From a checkpoint of a small transformer trained on Wikipedia.
Size: 11 layers, width 128, 4 heads of 32, MLP 512 GELU, vocabulary 3095, 2.59M parameters.
Architecture: LayerNorm before each block, learned positions, no biases in attention or MLP, tied embeddings, normalized queries and keys.
Training: a variant of SOAP for these matrices, 83M tokens.
Each number is 50 + 15 x the weight over its row's rms, rounded and kept within 0 to 99. Layers, rows and columns count from 0. The size before them is the row's rms in percent of the matrix's.

# layer 5 attention value, 128x128, rms 0.251, rows 78-90, columns 0-127
096:55 65 48 57 48 60 37 89 37 30 28 70 54 53 28 47 49 37 65 50 53 59 28 46 65 50 27 60 42 47 40 45 42 57 73 74 81 58 62 23 27 59 24 60 53 31 37 86 35 59 70 33 48 65 59 48 61 91 58 48 46 53 45 37 21 48 37 88 57 33 36 47 39 75 51 55 37 50 46 54 58 47 66 33 54 65 37 32 57 46 36 38 84 84 40 43 70 47 46 34 59 40 20 75 46 53 67 41 56 50 54 41 39 53 43 51 47 54 41 77 69 53 31 57 38 49 52 52
097:61 37 40 52 06 29 49 64 52 71 53 68 71 32 35 40 55 20 44 53 48 32 34 36 60 33 54 47 74 47 49 55 49 58 44 53 30 32 39 46 66 38 55 46 67 20 64 52 35 31 28 59 51 66 35 38 40 52 38 82 57 40 76 61 58 66 63 47 31 52 43 58 64 46 32 52 46 40 61 32 53 87 77 57 62 28 68 66 52 58 55 71 48 66 53 53 90 71 83 42 41 70 62 40 20 53 66 49 65 57 60 45 48 62 71 60 56 67 57 51 33 48 44 52 67 75 47 68
110:20 23 53 43 68 58 54 42 67 43 50 62 37 63 45 51 38 43 47 53 62 66 17 53 39 27 56 38 58 29 54 55 44 64 75 55 59 52 77 59 36 63 70 51 45 44 41 00 42 45 38 28 51 41 61 54 71 47 39 45 45 49 50 65 58 34 26 55 69 32 73 20 59 55 26 44 55 45 38 36 55 54 60 70 63 44 48 41 78 45 44 52 51 52 33 40 23 47 34 35 49 59 50 51 51 65 19 68 43 47 58 27 53 49 52 78 59 63 72 27 52 52 08 70 54 26 65 46
094:41 77 63 91 55 46 54 59 44 48 53 50 50 51 54 62 45 29 75 39 62 36 60 77 72 48 32 44 56 70 76 81 29 77 46 33 64 75 86 57 70 84 40 57 49 65 26 70 40 56 64 47 43 45 49 60 52 47 20 50 56 43 55 32 55 47 49 59 44 33 62 57 79 55 33 36 56 20 43 31 56 35 45 44 49 43 48 26 36 84 45 39 27 52 56 50 57 50 65 39 39 30 37 47 53 71 61 54 52 49 49 32 40 70 57 18 40 48 53 39 42 59 52 65 33 74 63 75
101:68 37 43 44 48 46 46 69 38 53 33 48 45 51 47 40 63 66 69 60 34 45 52 47 62 28 67 33 52 67 69 54 44 54 58 53 42 61 35 63 29 15 21 59 69 31 60 32 29 35 76 48 46 57 32 31 44 40 27 34 79 72 78 51 49 48 54 49 51 86 52 60 48 57 77 67 45 87 55 66 45 77 41 70 15 76 61 47 66 31 55 46 36 59 62 78 41 34 62 38 26 49 73 60 38 45 59 38 47 53 42 64 53 72 54 56 43 34 52 44 56 56 58 42 50 64 12 53
092:63 78 55 28 30 56 27 59 18 41 62 56 44 62 52 36 56 27 67 68 81 60 50 43 52 42 61 44 51 61 27 60 65 69 46 52 62 42 14 54 48 64 68 69 47 54 54 78 57 49 59 57 24 48 41 54 33 56 33 70 45 53 34 57 50 53 57 38 65 56 47 64 55 33 42 23 50 89 48 60 36 52 19 72 70 48 51 35 50 90 36 39 39 46 50 57 17 45 50 26 29 50 24 49 22 60 74 56 46 69 48 29 57 81 50 44 51 54 22 41 53 63 51 55 65 62 56 48
090:63 37 35 73 58 50 34 63 44 56 28 52 45 65 08 34 97 59 59 46 91 53 66 60 52 14 34 65 57 64 55 30 27 40 59 60 43 19 26 57 27 55 48 66 53 33 50 58 54 47 70 45 60 44 70 29 54 14 43 28 40 72 45 41 44 21 51 63 54 51 51 31 26 50 57 69 42 69 60 64 32 43 55 56 55 47 48 23 39 49 51 40 60 47 43 65 57 62 53 44 51 42 32 46 43 48 49 28 42 45 55 43 48 44 27 64 44 39 46 73 63 37 27 57 37 68 45 24
104:53 33 39 47 68 38 60 27 46 46 33 47 75 45 62 33 92 49 63 35 45 50 54 70 59 47 43 58 46 61 37 52 86 67 44 23 82 60 33 71 34 24 47 52 37 32 47 43 28 57 75 56 49 32 46 36 73 47 26 65 49 75 55 57 32 63 36 56 47 24 46 26 15 64 70 53 14 31 28 35 67 57 54 58 52 62 30 67 53 28 54 44 33 57 50 57 47 30 70 50 48 35 39 35 79 51 65 44 62 45 47 65 42 41 29 52 29 57 56 36 45 60 62 49 65 37 58 57
118:57 58 49 62 46 56 64 76 83 66 14 35 60 64 54 44 38 81 21 45 41 56 44 62 66 45 32 43 59 46 50 53 69 65 48 63 35 68 74 51 72 49 45 56 75 43 72 47 59 57 45 55 51 40 84 67 44 83 27 40 42 62 65 56 30 24 35 52 49 65 53 55 52 38 52 62 60 46 56 63 43 61 47 56 35 55 36 78 30 47 63 53 46 52 47 68 65 43 34 27 62 21 53 37 34 05 47 38 40 14 50 58 55 54 76 49 70 44 34 49 41 60 57 33 39 54 27 70
106:38 71 57 79 23 57 26 37 21 60 69 60 34 57 63 56 51 57 67 31 55 34 35 57 36 52 37 25 55 33 60 41 08 55 21 45 60 66 35 35 59 41 64 57 18 38 36 42 61 73 32 45 62 44 62 39 38 58 48 21 27 54 33 48 66 43 57 63 82 24 42 39 59 48 48 32 51 59 62 23 59 58 28 55 63 49 51 57 41 34 24 58 51 34 55 39 45 49 21 40 37 43 68 59 34 51 38 59 57 56 64 46 43 56 11 30 61 43 50 68 64 71 42 71 54 52 56 69
102:39 43 51 66 69 42 45 35 34 19 71 52 40 48 60 40 48 64 35 71 69 76 61 44 37 40 50 47 40 47 50 51 46 09 76 31 44 61 42 53 63 56 71 63 53 35 65 61 50 60 59 73 26 33 40 54 42 44 44 52 50 74 41 48 62 46 36 36 78 39 68 80 34 31 48 79 46 25 49 63 53 59 42 48 35 56 70 75 09 56 59 47 32 38 69 54 20 34 55 41 20 27 41 33 38 66 71 39 59 44 59 56 41 59 57 56 77 33 40 49 47 44 68 60 69 50 74 31
096:52 86 47 78 65 54 30 30 24 67 82 54 26 52 53 72 32 53 59 42 39 43 66 36 50 55 31 42 52 45 48 29 48 59 39 38 45 46 44 44 45 76 49 40 47 49 33 47 62 44 51 12 59 39 55 50 64 87 35 40 30 30 40 55 54 53 55 29 68 20 74 43 54 30 44 38 61 53 48 26 35 84 67 50 83 56 26 40 34 68 43 50 43 45 54 39 48 85 56 58 36 33 34 66 40 52 58 71 88 66 49 50 61 51 58 66 49 38 36 66 64 45 55 55 50 65 47 65
114:55 56 42 48 73 32 50 70 58 74 31 45 33 57 31 43 57 53 49 60 60 77 79 46 63 36 74 33 46 53 45 46 68 37 39 59 41 71 49 45 54 34 66 57 35 21 20 77 49 34 43 63 57 42 46 73 44 29 53 36 63 80 47 65 68 82 64 53 32 59 72 63 29 48 59 51 54 67 49 58 57 35 62 67 37 52 58 30 60 51 43 59 54 45 60 66 21 45 55 51 48 35 39 79 56 27 77 19 68 25 63 80 55 45 33 57 31 39 52 40 29 42 67 49 77 56 35 68
# layer 5 attention output (transposed), 128x128, rms 0.226, rows 78-90, columns 0-127
100:24 47 30 19 59 63 71 28 46 55 53 24 44 50 55 46 52 54 38 36 65 77 47 25 40 50 67 53 59 69 83 49 50 60 39 39 29 34 26 43 47 56 59 76 64 48 45 43 23 34 64 58 60 67 57 85 51 47 79 58 51 57 18 61 25 62 52 11 58 42 47 45 53 42 33 51 59 35 33 52 36 78 57 74 45 47 52 61 60 38 71 36 46 31 62 36 36 51 62 67 65 66 47 26 43 66 29 53 43 52 57 59 54 36 62 28 47 32 64 18 49 65 27 46 51 39 60 31
094:38 72 66 52 58 53 69 29 69 22 58 50 29 56 63 43 43 66 42 51 75 32 59 79 57 59 58 52 55 47 43 60 35 38 67 76 71 54 46 75 46 32 55 31 49 55 51 71 36 83 77 58 17 52 48 57 57 21 72 13 44 56 66 62 47 39 39 66 66 63 49 57 34 67 54 27 41 35 30 52 14 24 37 39 38 63 49 56 48 67 52 33 45 54 45 59 21 25 53 63 51 23 56 31 60 51 47 55 53 56 38 76 58 36 31 50 30 56 50 62 66 65 58 49 61 44 30 38
110:67 42 52 39 31 63 56 58 35 63 36 63 16 64 30 36 40 50 31 52 34 42 54 44 27 79 47 64 38 43 58 56 52 60 36 70 31 57 35 66 56 40 32 56 52 74 64 93 45 32 68 37 50 36 60 35 40 51 54 58 60 64 51 60 39 59 36 68 41 27 21 76 52 63 52 52 38 68 55 74 48 62 43 35 46 58 36 54 32 57 63 39 55 45 43 43 68 44 38 40 69 58 52 82 26 49 69 34 32 46 31 95 48 51 26 51 34 26 59 62 41 31 71 37 55 50 85 42
099:61 40 40 25 44 75 64 64 59 44 46 39 68 37 25 28 72 62 52 37 59 58 65 36 27 50 61 63 68 56 50 34 59 37 47 51 73 60 55 21 24 09 84 53 33 50 76 53 67 48 63 51 63 49 60 78 49 66 66 75 45 49 66 53 54 52 53 42 40 57 52 71 52 25 73 62 58 58 35 61 18 61 58 37 45 50 56 40 63 42 57 49 44 44 38 55 75 37 29 74 51 38 60 52 58 34 44 71 73 35 83 44 48 51 44 47 76 40 30 56 53 41 58 52 73 32 26 78
105:55 68 46 65 53 46 47 70 78 53 86 36 48 63 89 60 27 64 55 63 47 50 49 46 47 72 44 37 44 52 29 43 57 66 62 65 49 53 55 65 53 77 71 43 52 54 40 38 74 89 50 50 27 73 37 81 41 66 75 31 51 30 46 54 26 18 44 68 32 31 64 56 62 39 57 58 69 25 72 41 58 34 49 52 69 56 48 77 35 39 68 57 35 52 33 47 56 70 47 48 63 55 25 42 63 51 49 65 80 55 54 37 45 49 34 49 56 64 61 66 40 64 47 64 55 73 75 65
093:54 61 43 45 65 35 77 41 45 35 36 03 51 51 68 41 57 31 25 24 12 30 48 46 69 39 38 56 82 33 48 58 48 37 66 42 45 40 70 54 37 38 33 34 60 57 58 25 65 60 65 54 41 71 47 72 60 72 41 22 40 49 61 64 30 47 47 61 47 47 71 29 59 47 47 65 76 28 46 45 30 50 66 58 46 07 45 67 32 29 74 32 67 43 62 57 55 47 44 58 47 42 74 66 60 39 30 49 65 34 64 64 48 31 57 64 45 65 51 62 58 47 42 53 65 54 36 69
087:40 51 44 42 32 51 63 60 43 42 44 33 60 51 87 73 29 60 24 31 39 41 45 45 37 48 38 70 48 49 50 59 75 59 35 51 46 74 70 53 55 55 78 36 32 54 48 37 40 46 58 58 41 55 65 36 47 28 85 75 74 29 29 75 27 42 72 39 37 41 62 54 67 73 41 49 62 26 31 40 56 58 76 69 66 43 31 71 71 34 59 49 39 37 62 29 49 65 76 40 68 57 57 40 32 35 39 72 50 69 36 44 59 44 67 50 56 32 51 29 61 51 38 50 72 14 65 54
099:49 33 32 69 26 56 37 60 45 41 65 39 27 51 37 64 14 52 45 67 35 30 52 49 53 42 56 37 60 59 63 34 39 34 47 72 46 41 45 58 53 48 59 48 52 34 40 26 44 46 16 59 42 49 40 68 44 72 82 37 81 55 51 41 52 27 99 30 43 56 52 51 57 37 38 30 70 54 49 30 27 47 16 58 62 42 41 31 67 35 41 44 73 34 67 43 68 54 38 32 35 23 46 56 64 80 47 53 39 39 28 42 58 35 42 25 57 50 52 62 51 67 80 59 40 57 48 61
112:53 79 53 33 60 66 12 36 44 23 59 59 25 41 69 42 55 61 74 41 43 60 49 77 61 46 56 45 34 62 37 46 72 52 40 42 61 26 33 46 07 63 80 82 48 50 53 54 37 59 27 43 55 52 17 22 60 41 67 63 65 12 62 36 49 44 47 56 45 51 48 52 54 35 63 49 42 53 59 23 50 41 51 41 52 48 49 10 47 66 32 62 43 49 39 55 56 41 72 64 57 76 50 60 40 62 35 67 46 40 65 72 36 49 43 58 47 42 58 58 37 46 24 32 47 76 67 39
101:59 28 60 55 70 82 40 37 86 48 80 21 70 61 34 66 47 44 35 55 44 30 51 61 28 26 50 77 58 73 46 50 59 25 66 61 31 40 53 41 18 57 35 59 55 63 56 42 63 52 59 55 34 33 61 45 48 43 38 83 15 44 75 56 28 63 65 42 24 43 43 45 43 73 47 42 71 43 22 42 47 47 30 65 58 38 46 52 74 72 49 43 38 57 51 46 27 61 26 64 62 65 68 61 42 48 45 64 29 52 73 38 54 41 59 46 58 39 62 58 26 48 70 39 44 47 65 41
102:66 62 68 34 22 52 34 50 75 61 42 52 70 64 40 56 52 37 55 31 58 52 49 40 75 38 48 36 79 62 39 48 60 54 53 55 77 58 55 51 65 38 71 42 55 39 37 37 36 73 44 43 64 63 56 40 57 81 39 29 54 59 53 59 35 67 71 42 06 24 47 37 54 40 61 28 35 46 34 46 61 55 53 63 64 51 26 43 45 45 71 25 53 39 48 57 69 61 48 22 63 76 88 38 48 62 33 47 58 43 26 45 30 60 88 51 51 77 40 74 72 43 47 60 51 71 39 63
096:55 19 37 44 29 71 38 37 44 33 33 53 66 55 73 48 80 45 35 26 56 41 48 60 48 46 43 61 60 61 86 68 57 47 32 40 51 48 69 57 43 41 44 25 42 74 53 58 38 61 38 54 50 42 58 52 41 62 55 37 31 52 78 30 43 56 40 67 42 61 65 34 22 48 39 41 63 55 53 42 36 06 32 63 49 55 68 40 83 34 57 31 63 36 70 53 30 30 37 55 50 53 62 62 38 34 41 50 34 34 75 41 30 45 31 86 80 26 48 57 18 42 51 50 65 47 54 62
115:36 43 22 56 35 39 35 26 52 66 60 66 64 49 57 51 50 50 73 78 33 52 34 51 52 59 28 62 58 54 49 43 40 50 48 43 44 11 76 37 64 59 46 56 40 60 44 34 41 79 35 60 50 73 47 50 63 54 43 50 66 27 59 59 44 39 59 45 66 39 52 67 68 62 44 35 45 66 55 53 28 47 60 38 71 67 70 77 36 30 53 33 56 71 24 29 80 54 71 52 53 29 55 41 67 65 38 92 51 64 45 47 23 56 52 65 58 58 19 30 62 55 29 54 32 24 58 22